python train.py --num_attention_heads=2 --vocab_size=1289 --init_std_o=0.0437 --init_std_up=0.0437 --lr_mult_o=0.918 --beta1=0.9 --dataset="wikipedia_en"
Each number is 500 + 50 x the weight over the matrix's rms, rounded and kept within 0 to 999. Layers, rows and columns count from 0. Numbers have three digits each.

# up: layer 9 MLP up, 512x256, rms 0.0525, rows 391-510, columns 0-31
# down: layer 9 MLP down (transposed), 512x256, rms 0.0463, rows 391-510, columns 0-31
# gate: layer 9 MLP gate, 512x256, rms 0.0553, rows 392-511, columns 0-31
up391:440495534585547518429437572530473453386454550493447533424528598501523522416448493405530574486539
down391:478580464494503472459572431331538498518460447523502525481481520577507398484461464496464512620505
gate392:431493496541466393491509474585585486456485530553586453389418587484408501487540571476492402485545
up392:545406480457525567488593543470540491502451538609495566528461669502454511471481574519529585440453
down392:553571425472441434496473538404511499557682473398469448530468445475485512430557509529516605546507
gate393:454387541563497472483507461524508530528429403452427508530484440569559464570432538469579519574475
up393:561482445482556432519529473530500424510556441601523479483459535525481437437468523544490511408422
down393:491484482507552490429560538547514545552459517475516519506545457527668499567453449499471478658486
gate394:527447473620469421601639526549555531445538459531577468441492602551510394494518526537497561531529
up394:557458533484580501445519520493557473477498408501503563597447397460428529532470548470496526543539
down394:533540455582443435488515549512475591509482434475500538501492569516444553514471593521476602558506
gate395:460492498579461536539452418466472520442510413523507465522444580383572514426464450446477513437459
up395:592525517531540565504484616514494482490531422520477489479464549544463431523456502510464482435519
down395:452508548506559503514448492539535472537513535510565612494544484558502538524598509561523506528493
gate396:478514565554499513516522506476514475579467506473442489374483533607527559533515538515478528453562
up396:550428471489566487486431419482495454550510522532430514485426493475548560480521494440578540496502
down396:523490456408471571437495426522526479535536530552469430572429490543572560515449573528490505534487
gate397:548434426479450488437462539536506387531516575484450540551500452453528413527480582475504515400459
up397:524504532509489531541460509501543402572584516610564564530493558423515566493549467501418563480519
down397:435486516551372557524488399604437485489468475495428477554516536484444584440534527441556551543551
gate398:478572455544459479542517496453488420493574476494490448620492481502491484596531464590458529520537
up398:451565496517470486586538541486490433579463552485544503493529519489462463438506503500416554440581
down398:558458462484473482474434457545549492542597472526592542564473423498429491456495445517509514487510
gate399:550493465524500487359470499541510459479383527510521464497533449494467445485507466545515511495409
up399:415508423588517533448500578531529449428461429512471552534510508556478517483564582425474521507463
down399:517521497567477578585442508555414452515542447462400441449569560441423529546511512474524467515509
gate400:511557416533360523474398566527514471508530558539580586446468576477435526480558457556532503421545
up400:583507494522490473573516501513548455481460353472426454507417444517557535513445391543520428530464
down400:532584480522440505493468626458486462424511599481567551490488604464454484428495521554409427455542
gate401:534476552517427460521489510485532455467463527586522412524444548431512483467629494597532555511488
up401:569535546530340469467501462448467481535485551595539412500475536465455497379593419549491561549521
down401:534451431515538510452499467533438494474539523476469555474591456575517486507370507414473457458509
gate402:478514535516550533525567484535569486509577552537470544476421508453506446626521519479461530493481
up402:521518499510479560463533537523475512541560606547387501447471549440537498610484479451497558504540
down402:546492467486463513457599625529512442534503541477505425434423504545518466523473504610502538426460
gate403:581548573574586484495443481481592494550619555543523502490538551490477509382472476590434439373517
up403:454591505508506482488485607513551466559528511578492544443470454568568515361507447611548600415474
down403:509536453499623464483489432431476482524478532482492527575433454559465445573538504487510548536497
gate404:409461481493494460530543519475488430509478449496462509476515359558601575577496503413520500513444
up404:507612485473507535480440491482538448589455455524393465504508555512571527456463584482352510555465
down404:489488426522527473496475456593425606467433436590451559509468491356516505527518450489562519389561
gate405:532429572479514478532520528424483482543581557555523548564461509427470389551552464437575459549494
up405:482393461474386391558527545556459455450514511491518470516461473454493577506503438431568519440429
down405:442532546524446529479438523435438462510481485541536520411582504523442508438539510572510589492429
gate406:467561538484421395546483458470546587460568533542508488492480419443369523419493461505612511436395
up406:528539557491499558410533517473443480420478574573461511434476529520438360415413563554485553409515
down406:505478536469482487450455458521485520466504520575663466421456469549506555497507478585511472568475
gate407:461476510542501463601588504450591557510538461490548520542377543492414400493526530546453428524439
up407:513578523528496532439428530499561399487560406509516499501503455469493611466431410603525505509457
down407:493522407471494445563619533472516443542608493457461511505527497568491506572460528505529475550476
gate408:432438576476542513451501484526478558484422570555493496512505549473476530525516542549518595482542
up408:567529545443558508421446498501485448568437504463549525471548531558591492493529527509511429520519
down408:470454476453597437534486492481440432553424440489424475466510526446452487567510538550549538419599
gate409:454559483491443483552506489478519512462408493558471423544518544561439521476503506450539555505498
up409:538503516461557398443546493490453520528512469535584573521505529433448534444542551420500519500514
down409:500508615418585487488478500502469513508514495532547512458465510474385533506552586507478510522581
gate410:521492533516489497532575576571590457456558414528486479490524413430537494531557499561497512506425
up410:469635436439485498498523578488506556572563560492521519541531511484511514473563462526552530389496
down410:567548410575501586553487463500456488468530502502486517493560517521501345460485484487462503435560
gate411:496461495398524483505560540536515433563491583515482574581515456576495476496485573553526479598545
up411:463509494462543591483515475594424441506462580523569484499565427520486480456587505474490487414538
down411:485398493451515486453537542511534459516508432518485470544502510551511587407426502588541447487499
gate412:588453527514488470498420365408652414469494454410504495539515476567443546454536493485465531472429
up412:449526408414559545451527462555440499508537511554471456421425457502522370559501544567432481470486
down412:437473516472522441438423463470521540454549539445504515479499452520472526563605509551470446512405
gate413:470511516507584497589591391478535472446458481451500540573537485514560506439509472389567555525385
up413:532435579449549510471430484576384496460572575463491475513557562448511616547483458512525500468492
down413:499490547507374533524471540506454532486477482597568448406577452575480505475513539480498493569509
gate414:438519539519483410576539485563464457492446556508575545497568552473478520472495499540562501516437
up414:556380429449536489498515531465535554503483416513493457523529535585573496584561465431478578566493
down414:557480505527484435521537569603437463492461502553554574486517618459500505467538536464462529586447
gate415:595509507516508427478486504471566495490502503407599522485518498487505517590442542527528511518423
up415:472524532555475507495487562564582462532471524534437535577464521494453471508539453486459525440498
down415:502568613580503448500532517560579528469417493443653509488508522454491515526399457499491486463467
gate416:494440512520550553595540504487518479526566549424474435517483510472515481584507526535499517483498
up416:550506537541444574514505555458374445469637525464367475514498502473513471533515461493541523459467
down416:508514481500446504472434523493475537490561497534468493522582492492408523490489383450520524515543
gate417:490543540505535444459541532527472560496569339489538444572379538437479515450387439477500520421581
up417:515482497524458493530570580513476556454569461527511466492417634475420471520486557561420446466453
down417:463520507506622507539501456438462521505475469418574471599534480532544554539548604442527491523547
gate418:482530516432557538454540460443479506519516550494502452530523531607497468521605499536459562481566
up418:491542570515515508523465413394452515451502476586515507440447500481522445556442572462524444533522
down418:555499524531534429551492520506459514523424532556449616410486562425453525498528556386486475520448
gate419:537534500502509405565438525596566539430395603589430540491546537395514496565465532454516484469470
up419:505437431505492543482546481527431507557534591555520466474448493484581615414471460512482407423474
down419:599504399498502452447437694435522448448512506387488467546433508559544464509437455518525525565447
gate420:519470547490574472543498478485605496566537560475595512480515467491516490534556586510479459545507
up420:595551509461534456541422514432470552552624502512600503514420482471546558465476510490450445573483
down420:571569410484465555534418539558412530508453416501406465555477541483506531389459430475498520582517
gate421:495514555579542591593495521519532468557528499443477476475519507478540525498543453485450398585473
up421:530467475528387506461542494524562457461486520553540546556582391460535397436452538538516394430478
down421:502568521542495512459519457424540426519467451441519583583525466527509522531481477492471463437532
gate422:559435474422454499474490563529543536488553465583422524513552488452490441603443539537519529437460
up422:503401415525497558388467547429477628495514508483536477486571478520516537463465508573527453455511
down422:512452510533488416542549520471494588543430605535540496557510483439518587488492492495547496545500
gate423:572502590502516539532542395504495473430545515479553514428523555561511390571470517464487469540517
up423:457485447476525551416497503526530494553495425529546563538476442462532516478539434480505474412470
down423:522464499511510516465572429566477504516571516437570507538554568478583513530511468520456472513555
gate424:519444564529477485562508529477521420468477497511537545403439458510478436460527515656631531480459
up424:598481518558577415412482532554530524579405419553436473556513514489609525444430475445567489479559
down424:510514523464542411459496473539513502364422398547551667512576531442507473618446400489613594479562
gate425:498505576524366477476597563485507454438407587504524475540449528533585477499476391505513445440489
up425:536499433547586464449486519454539481478505422560469413513454401427454529561523491509525528514526
down425:389576565530561499505451559457408501487602405418512533507591427450519553555486529440477476576455
gate426:542567456396559461620470513461513462488523459476493465453495560484570526482600494479536611438503
up426:415467610464477574573551595500508567534492510473462533526518530468497445442511524557447428515489
down426:460439527502388623397511559494537561543530514583633588492478408502571583591428510501418435471534
gate427:501419498448533465563559496500533431483489540439517510567373507560506551466462507503507505524422
up427:476471513547551507461550538431510588423518517523410496444509560506491443560453565543445458553471
down427:472533500515574470524537490455515447511518513525542478507456472462510543468480519487472542438537
gate428:528476589539521479523501482481528515521471511528462497513454442495513476497532548367519559467477
up428:500478500438496497561438564587552473464535517580498556492470500468526495537442508545500475451514
down428:512525490451462412501529542471391511472405506476449636565529504574483576511462450437497481509494
gate429:513531607579553403511484535457485521555423441522578524499497517455513477432451503454513594496478
up429:418451505467559597496461503494581464502533437520400417401475553497512445446526512540556506507383
down429:575503485520464422435445462493508570538553510536505456465506491528502481574477426456447497512438
gate430:531447545521583443580563517508522467549502451523452529558434540453450464533491441487594460535525
up430:555577562585466529478500380514459493449429473542590415457452508508546454455444500562575507551462
down430:477514464490598421509462577514611567522447473494587554547583522521496528492516485445484448401554
gate431:498516529491574500493519476530561489520557549480554480531554456426420522495423478418432493429483
up431:601423476481626483457420399472509448486443478603503512523525458502418534517529540513497504556488
down431:391490465530540502480545520447509466579478582502446451470488490623554429423493509540480420553561
gate432:592488518431516495504479455557494503544523405437574539524454421438457466447533467489520504527418
up432:408455500505528494524580490517438438553545454458531486449419501515422472545536549547500492416497
down432:472444457515553495423508546609574501524482501404532393534491563410499488453563482481519553554560
gate433:475528558566573465572561408552566437511494399526581571503450426568530579503451583532467504466524
up433:519520509586522506456412556461468450464470591568450505444569493489568414550458495475487523501520
down433:445350501498441544537517511450471401574486583483473507488534482528521462578500545483492503512470
gate434:495478529546507490478604474455584534586576610475486442435418500551538505587506460462493544525395
up434:570435413520582482523509466563543575488487509410493517463406543515557527495556464560502519484540
down434:468502490595485480423513405423454457599547473405482466527547462480450525458469550438411480515530
gate435:577543467554499502477483505424614587579499490477456475561486538438420530495480477491538495457493
up435:456571522468469563474517559419436490526509507562447490540510522537411551452439519591513596454498
down435:515389514442558554401563580530474586482507452474516511547514465458456548527532524519440554428530
gate436:491523527543516420497538471562482526541444490516530419515540478395525437486557514516433473448519
up436:518476503476507334447450563570510571446487456570471418433457462451543451521471485503521549606524
down436:566550540533510454451595563469531408550512474508469535471497428550497581505547550444575512540452
gate437:562534443522514530584549499457531534533532435460557489510490462531492597587466506531408509547530
up437:553486548545498548551562424498529495423469467459548514485449543511504538551442512510475478431437
down437:448475425553421452504518515611528572513514491516543446491461477469419488454489618469523556571468
gate438:524455599578369553598478620514539415465526429465545502458503545574491445537544482559516571513451
up438:493497569436512473606465488514507468598533396487519473503517456462513581593475473540501440465434
down438:514447438436580518488569505455473510546522506555468458537490409404458605481534428415458503489449
gate439:486554568556534480539480449519606485491492519417493470528468433498421536549535512526502506427503
up439:464588497518418485477457423486438532541495520480481414561434446493479495481431423532554472480486
down439:564531434502436424487479484436490457561509581455431430457506542537531479517416517492616466501458
gate440:467420508474531485481515436547504579598472526463513509496481409460490508527452513548528463457524
up440:510484498435524497529491487507523446509505500608540604461507572547513517473475535529572583451510
down440:521463459534450483450568587538525518519462490420617483516545449589522483499430483469456513471443
gate441:601531450506506456448484531497491501429420496559506570464479485531513496479449445441469451530414
up441:447545523452517469427511549540548512518561453481476453517489565442538448426493457448436482490438
down441:487473551547540440405545533532569484454577496517520463582493517526491462465579595411372532477490
gate442:499497492471495589456530523511514426464470553548551455541499559470504562470597476584409496565529
up442:449501528499563422488545423455480561376461416578483455492549490517473423532574494464435424482520
down442:563497510452524493550504512509615577474612476517478576467477526439496424422560541522470462457539
gate443:548536565493505608577428443539504445515519514487554465465458428445543527524467505432561535563550
up443:448502459584404526379538426412559456552534531504520425445469481492514567499541525509550445525576
down443:538522445533489484445594554529570423488464475510444496508474399544397517439495409573485412487488
gate444:467492529488462455540507532468569422489527466455544585476463515479543421555522486479542418497422
up444:445581506400435479494436499462499466473501495495522530514466489517545474457522422510510571473416
down444:457538395466459387552356505536463582484459504522508470511492524536495600457514408502403548475508
gate445:495504494510511502527479466568517562529425435572493414534403489447492516541519457433551536559541
up445:485498510539463422526534423451536506516478545437509521503448499521478460545475491570445532421526
down445:447557520539443447519564500456480471419454437575498471497474470430470429533426514494474520519609
gate446:516475503435531484476448422456536463555521503535445479535501436598546472505536416542525650562399
up446:555522532396533536603418496461413477493480536466512454549563410488508527460591465516422506531513
down446:514479445546450549583484524467489583506571589531465518453480525480510507510473457482561474433445
gate447:513484490550502514551465464555592466487433575470444526606548483539471498552431537407540453454496
up447:560513455486579530590450478449492440523498564562460501520446434613567555441520518497475572505500
down447:538550526531545515451455565462477451466479479411493483470531401595489413503551521480488512552414
gate448:495451576460473477550443448455533453441402540481498502464475527527414516471530547456533536499492
up448:545515477547498439449493523492580503488518413510554518464478490492530528501514468438534572516515
down448:498539556502526536493496445521490471430474441507464483531484513554510437560528480503534532392424
gate449:524558492512490414463528455501564489539464545416566456572488465496550545406472509552495570483477
up449:506429525516547526527471515431468523495421510505411537484514465488476389522477484531468410400475
down449:484533436474493426492465510448512542468546572421496502528482573535476449484546538494473604571473
gate450:517522470563537430621569497554535571473550423527552497535449567384489487526564537559565550527470
up450:503544500545570454531432533495565585482576489492479523531495521493461509477511543524547435532552
down450:521545440629494440483397425439475509504482467520474508579509512465461509436489465508526569540467
gate451:573479555529450510517410458467636455537529573473554444533595545530534557508590463477450529562481
up451:463581499460510505461469601429494417420539620581503491589546500499415551469497562594474511581430
down451:501529424450532478491444481502507504553510537544496522543561426528557485500503524503384497533526
gate452:528510481493492485537434563475508516480502428442480536471567479538472448591510567511486469517463
up452:448489568483534524482607572562552452474496523508546483435414544524568412448511621472496584533492
down452:500562478518537528575503463482505406476512491417488518503523445534526416515495438435504526530473
gate453:552493474456492415634501505513606540497517494501485434616556517567476539547438563455473552527519
up453:448524482454452496512487500464518560421472538522478529501546516591572435449484561449437534447490
down453:430487477543401606373544520486551487507516520479491582536510441482447482536445463517437576459427
gate454:506487496489500556507522546574496365387405515454573483500483521492550479565551549584489500550451
up454:442507524518494537481530538442425403508454530541585474532483495481531528432432477547502469564458
down454:526443447459487491388509526500531556507487540541588519460459529442548558514415425538497464597535
gate455:438530478579540553482556450457518567594419479477463488468505478475560480502478418474437500518497
up455:562557524421436436437426492545476474572478388530493466520483509574390514478484482506528566461622
down455:488514513567539471453482408469492474399549533546498454471506439553535550516587602514458402535529
gate456:515445600569472445537445448588599503476509514469463509461468534512560587532553582424471578533493
up456:521555475479507533476549629445553422490461450454505506476462520465439451531476532570566415481435
down456:451516522458463504457455461527473452556410438470480487475474536512528467500478507474423591570477
gate457:575455492492488573506452444487494471544574540491421452491461474529443411508516467506548439420483
up457:475510445564566567539413455483471520442453462501502440504481559509570509545405469602596492559473
down457:512460508565429531424578565597483499512529514462506526575473549487503516565482442578480475600487
gate458:444495582503535432472444531495435419518600513447569483461539493453507538533546547528633494479427
up458:613561638438537466452445447561485509468510477558483435406510469592476513539411457501520534452444
down458:565544487538558440514545441457437516428461468550528495458502478380443521436449514530560464459472
gate459:579416400478545452553528407593534548464483480460491493524559438411519479459571543470491516528488
up459:452493529456441464519432557446511528576506362409495529515478450587494392466426512547442530428511
down459:531423437430441495445421421532563548525567483556469443497484491465498413498593474481431510491579
gate460:542463557457545519404401394512576525465432532551549408379397472572498487526559518393481565446463
up460:472513457529448552430503479451487490474391524508536508494475472443555396496443539503499563470472
down460:471511514460548504577472481422449536478521509450551490491436506540545502572451546499475507537572
gate461:502537474536481524522513512482566375415482621487479572521466556475530484425496491488560572516577
up461:582533480504525430442516489589505503608527448493546456398400505573565396476525589507421580407511
down461:524596491486418474511507428488527526441413514540513485550483522574548514528435439464455553483585
gate462:567470554430602496467512429476533475463376445530544530489410521622575503512490467504513587481449
up462:392535518477395534560490543440478590520508511515413452548467462492523432517488618493524453583469
down462:469491480588510464452534485581540526415502532495522540510416542444578497459487607559524383522557
gate463:471573516508521463498601529596559476560516471517512481474505475455504485412459554515510534512496
up463:526557441542396433503539502604445450492481510454496385458455478464444619503466449418450507513520
down463:470519435434478467548537501486485430458448558553553510498364512584459617562458460521511542493606
gate464:472474512455412463508489498506489528589530553420549395537472543467535439541549542516545528492564
up464:475488509446641501476373596511581565404497627513475498506545493505442420489438566544551571481477
down464:418473540539477486511479544434543435501530534487590514614408591481431412466470510462549456483459
gate465:480397555547456391569555577535569444450457588520507449537522586357498566590482494521491484513557
up465:566602452505453495482491515428509497552528427410584549518359377535458441484620460554544425558524
down465:485508421517439419442457639464554393545501477498527503531464505466495452499534514630554530513495
gate466:483511534503502503553549471503521475571516489580460468398494452448435468389564554546516607498428
up466:481504495478525468502394543444497536505460521484473465536467592435438527510496466482420525567493
down466:495525550517485530455579447507491497442498496472495477491442424497482403459463476480466467501493
gate467:513491505434461474414462509494486512488460521554512535536542466508599334508531584565546480477529
up467:558482528436494427498499406552478500485497529483419619631495399556449577495476460534499494420576
down467:598630516547395520569459473473487435435516509469577572569479403470495548434541576558499575602440
gate468:423559550597454470449471504459534531504449428459517469492421503560516495485498490395458464456541
up468:546446560399438460521477491561529561409536574571518475543412520362422517450459436476539459532421
down468:557466597474475475468518487582498493513428576586462445517464523433498456542551625545462515564503
gate469:552554541497493423585495512516550428531555484468494391462549468485499564419589555487510574473505
up469:543554510446549579576616469510500565491505367484532492523553478562469535508501445579536508538515
down469:510550511558534438572436397583523478477443446523454491503603489462483524482522546624422520490476
gate470:486593510472540437549517499509531552485485532494546490454450556486373424466555498453532547465466
up470:537472492543456548528460495491463410489547452550488445457488482542504479522581515552534574476462
down470:548644484471511454444470500475520507564489419535529495461505544447509495436518418507539572475416
gate471:461463580403514548472551489435537566531432450528564503588445487509484494511428468483498499439422
up471:403534549547528502579562554486511585518434365502552540465506515456441505453525494483405499454535
down471:457556434491528511482476449553492530455482511501510405540477458532522449554392478578505492493450
gate472:556475511525511505512560457393496497513524530458513476559379567513512472490591443562471581574397
up472:516460439563549486521443465568504555518452408524462592464512428551568525580411551524494511517537
down472:520456557539547474588523410552516511508499487562498588424481463534557583468574483449572509495463
gate473:538441503544483488563554426521536469506425528482464415546498455551487593468580581593488543466526
up473:466515463469477520493466491527534572584474513593410513424486485504486417441406509525482531528514
down473:502486565488447556450531560472530511598477531477462523472448475437515456532500486481503550408473
gate474:502534496470558588461529512461511391476517427480585450473435525447511547488504546511526538453476
up474:432410482556515536561452685469431533395461409414535415473372452437503516431452522487434470516478
down474:446521518496506506528559497469519474477500501428503524568497537548492449520414512448590476555578
gate475:479533451535479563568505547551602492440499479535357475546416498554508521458476537479579485564516
up475:428421503472460508466532444409515514541535551481575400531466626636514532468460492437451523467596
down475:404473470458518523514477424572536440452612508590558448497496586516547526470451501462514511514524
gate476:492557444604542514458529535496496547501533435455500537596346569424441460410509468521517521404514
up476:516490486515444579475522560414543556493464419435604496461538493473464489508495489439515499490476
down476:594448387393465535435463426643414460516555588534538433572398519578518507450485617456534407405554
gate477:439483480422490426517521431615555491497469503570491470439553460430468444462446507521531628515418
up477:543409444438477574542547475489430555544497524482476414597488519488549446568485488497539458527549
down477:577535460590506577484464460453480437464600447575442534620542518568481476528453540477512468423579
gate478:493420560451529497491456515503463427494439509526382500504469500570448503481582472438456441587480
up478:482499458506477481442595456498524450496428511499564514616546429496526569527424448524559473455454
down478:572580463573459536495511436500554462563509459522465492426432550473524494408397507481485544518554
gate479:441521510474459529482449479509482437458530496466489505588485506501532549544515477604487509511408
up479:504429480510507562381491436597436517410591438593517522468410500489417541484458485554436481432459
down479:546480525517454482486497574493492508469474487521531414552494488571447476591581451566536466544476
gate480:448569493507408483635454519493613496439508535489543562466522526453460438472519494502493469480464
up480:523490492528479538408476529494534536510495539466571557506547463562506477416409472509534545603568
down480:497467379526428558552478525436569472546438532494569570459481437560490421445514469481501496529443
gate481:578394538377541472487504461514525622537507385483458578484474443503510474429451536498579569543458
up481:493508447495608573497491487440467548522581416419441434479571549516545533470468505527474541442499
down481:516414400560492511419527546411522571490491433549437534486522546428483450470540443435506597514480
gate482:527515569548475529406570501495475431507505558499469527574462505525513530539512450551487470544534
up482:562522490495410426567528463530502501487516569507581568574497524472449514476514481497577586531478
down482:466557541523553411454477504503444497525544499532558493543566519557419487568522582482507544565442
gate483:568482472464516508534445439490508361557543430457455451512491483540592440500552449568517599384526
up483:421481482496427520422465435473524615415529515480410410535564535525521485492535608510538588518577
down483:507570523486439480487492453508498431517514480500433411458548491460544559566442471544533509449492
gate484:428527509438499458519512420520513487527474479450463441543618479458539448433513533523564502569510
up484:504486455533454478563548505546375437512482552452557546478476432442516504489459489510480497486384
down484:506432467542486540395573616475482457547557488459555572466511499486529548531516486482599511395550
gate485:514500491473561534571547465617565470571511492490379521547405486406581432589417487496475530563510
up485:505467465531572507412496425485424512531577533418476506573432514557502466435402603478473501484515
down485:468546497469582490483568543482409514525552429517515482439469469517526555524506501594499394535433
gate486:482453478561491502581521519548550445465412483439599596603456476480574477567517566436474527470579
up486:517549552496526456530458452475466513450457548458564523383519498499518412514418393529535430501351
down486:467490459562417458464454431525499520549490575469517505433548504467524498488558552490527504548529
gate487:499517457611488473603518521488471436482470517528541540555425505414537509481474542475433488431445
up487:441542507423466420473544522471544488508591482544493454438494414521417581389502535432352532425520
down487:520517490558539507502513553514517568427523513527528462474502463636460503442522513449528598618389
gate488:526500533567518506489513456551497457512497518555504471507410493497483524592436440493543471485549
up488:431489518486479519557457510454609467427465496448499507436494542484498516464575564492433524485528
down488:433447575466420513528477506482527362460384538505515516458469501497472586470570517563545517492486
gate489:544522532379486555473503486401442439444462563483488536508481565496476455449534448523462658527479
up489:582520463472551508466442479530431447496484477492370450539493520497501495483575390492461519582552
down489:549486501488564545537459471429422524304497496486552564484464495552460422465417514497511449498506
gate490:504409558507557515444486481531643476540460436457509563516540492444477519551586516568433527477492
up490:534572476515466494581522463488534478486480556547525420487495476559485511481511516522487506445491
down490:516498476466478590525606510431512452600499512464534497421519462546436512448456435517489522462489
gate491:519486472534595485493459451507569454490534514423547583445413583395451451574453571461514478543445
up491:533530486457569518410446463492451411594511547421498569446448483486529440489455547494535511451426
down491:458460523468537486469464523465465489505469540557552472492498460543596528445489492475513580541530
gate492:572437496507428521489544510547490467595519532536524499502505571414460528444416597529451498470453
up492:580466474490488553490495422519545435508547497546443544481588556459493538464514558578460508519582
down492:532525565650432471571569488460496446494562426587508486482517463462526460442472460474551504542520
gate493:466384494518539449576444555561506416492455527482612513498492491473456511537443523502481572459524
up493:450564489477444559541504501571467499495575541484497424472544448456495531482490506526448456533498
down493:599530475496505504458514485459607485438465535496431543533561499542616528570573516517487416572527
gate494:456508512522475445521566493485490477473511522513525525514583439469547503432595439462510516520478
up494:628504540526531412496521555483494582493413479546529536500488519495510493536501440504413470527474
down494:553419584519496553448440525451453526491431540544481630461356526463444528540451518490478476488527
gate495:472456526483511537482614431510501425525496495492480468553528341462561465554501507414507472507480
up495:476516591522453542569448549478447499503468560459506511423501499527501575565487573563394482480522
down495:556510592552517491519455542490576581483518461532509473486546576372470579508555557502481483523432
gate496:541499502431484551569522548609518530482501476521612548582521529549475567542613492597483528561418
up496:515451438495462538500552568542540400458427553483530487400492535558598611462537544475497483471516
down496:530480415469536531506476594529433543503447542558530476457508444606550542463525502469556406472501
gate497:528455537477545495502427444469490457500526556469491450525481487452629487524508470521589592554447
up497:487401542534506468544424506503566473484450556601415421510481535469489490567520552487559526495500
down497:556500593543467499438502539542494500529482470606547585476537449436507526433413509528485432556551
gate498:520453402529548439490498526453516406413446559591564503530550548477608491469485396480447458461456
up498:607605523572455504421443500562533420470523570555458522441418452537499482485483471470487440541519
down498:461489466465489441519499465494545455455498496470460613446487477527482470482469533460535580452450
gate499:479504533553512561569509587576586535413440511569426524526436557425505523469505454448535512507484
up499:513449440558494515508552483553431536495461515435441487513552516521537520443443467513463590561525
down499:431570490463510519473402576532497555494471492515516478574521569463442576542451486477469577545568
gate500:598450516455514421511400430411550384435553518348570508523507474438514511422474589552436457525520
up500:485500520556493489508483422507513506463429422418502496502519508475526599501475430528436587592478
down500:474483473489434595517424449453483447457465505512476434510529600518525470545410442554495620541406
gate501:471472509514478518542534508486577520551565519522608481516513512410502550455372418547446481521524
up501:556420510535557458547530499387492459465479441488403434430441436505437422494580519533385423539483
down501:566623529469577518678531480552545495574417482508439589439552493460537412436534515505450376520463
gate502:463511477579573506484538544579478555537545579469547505458507512533503475570543522442551459531576
up502:537504456488542423461586457550555566502437470486504413542559460479534469551516479554483519510451
down502:487501374525445559536504389469515466494441496481482403418493493515496453543457481512509496428469
gate503:557511480532548437551475522565560556453419488473493515504525491446388470496437526516661457593494
up503:490519470456501612486556453467547580494427519507398532484465458598507482435517461436565457502530
down503:504474556469480472542600505523479537502515416535470555477524551552537381538598481476567468487538
gate504:444449510454541502467462455529444534451419550519510523411492493518529483574574649457487524404400
up504:503522533446522462593550480550573594486473437444525518544458527399496535567555380430504496554476
down504:513352494511537503424527487497498514505557542445406489448456519499517569528471486525613519549545
gate505:497471567571517548501489561480438541614571480453602487585545452432531443509535498477498443525477
up505:513472465487523402465467563550424520557537502566526499538489546401483435594561537514554381502529
down505:546437452481495420498575450479425491449439546475516527532518494561426478441434453514543456463518
gate506:519462508492573516494489526474522471485447476474497430515522513535589536528502554484565452572504
up506:457442442444477471508529528447466537472511415467483531529544442410553593467519454414469509581569
down506:483423502523500503483459500453467519516566430545451459563530513516535540512573503483558501533507
gate507:488517483587529516496528453639518430529485446518490516522415495427496562506570569511583472581445
up507:422524557480482507513522587500589521424492579486515599519446592514601446485453556539591494514518
down507:559458430483517531478479558507557457433555531573497550550509539420529548470507462597618475454459
gate508:551389641509475479543448528502586472460513512504520525586464468457454401514527561499549464466457
up508:511449442545510468534565470556499449466490494486451482411540511496487611509463502516520461569528
down508:468496463580545515447605554521446447473487550543471425492532559523424496536406581560534448612549
gate509:540554522534533543512487517481601564520503525579502458575479511557523586509482503448395465506425
up509:423523489605550472521598505512486571521495567417446421498560541493545491457478533505505542498490
down509:397484533460550446595380444472533436490458478486437443497531545509488432485495607529537667495565
gate510:500552513472396394468464534512543453486543552506450567496506493500453440525459473544535475563431
up510:413465524517558562465562496562512573497488475593471453436555523510564608506622455457515528592552
down510:492510459465392527518525545471547445468528513513422558484512538390457375473380622616478547458403
gate511:516444620608588440553485517569550508457411527559460524464487475475472480367507510386419515412420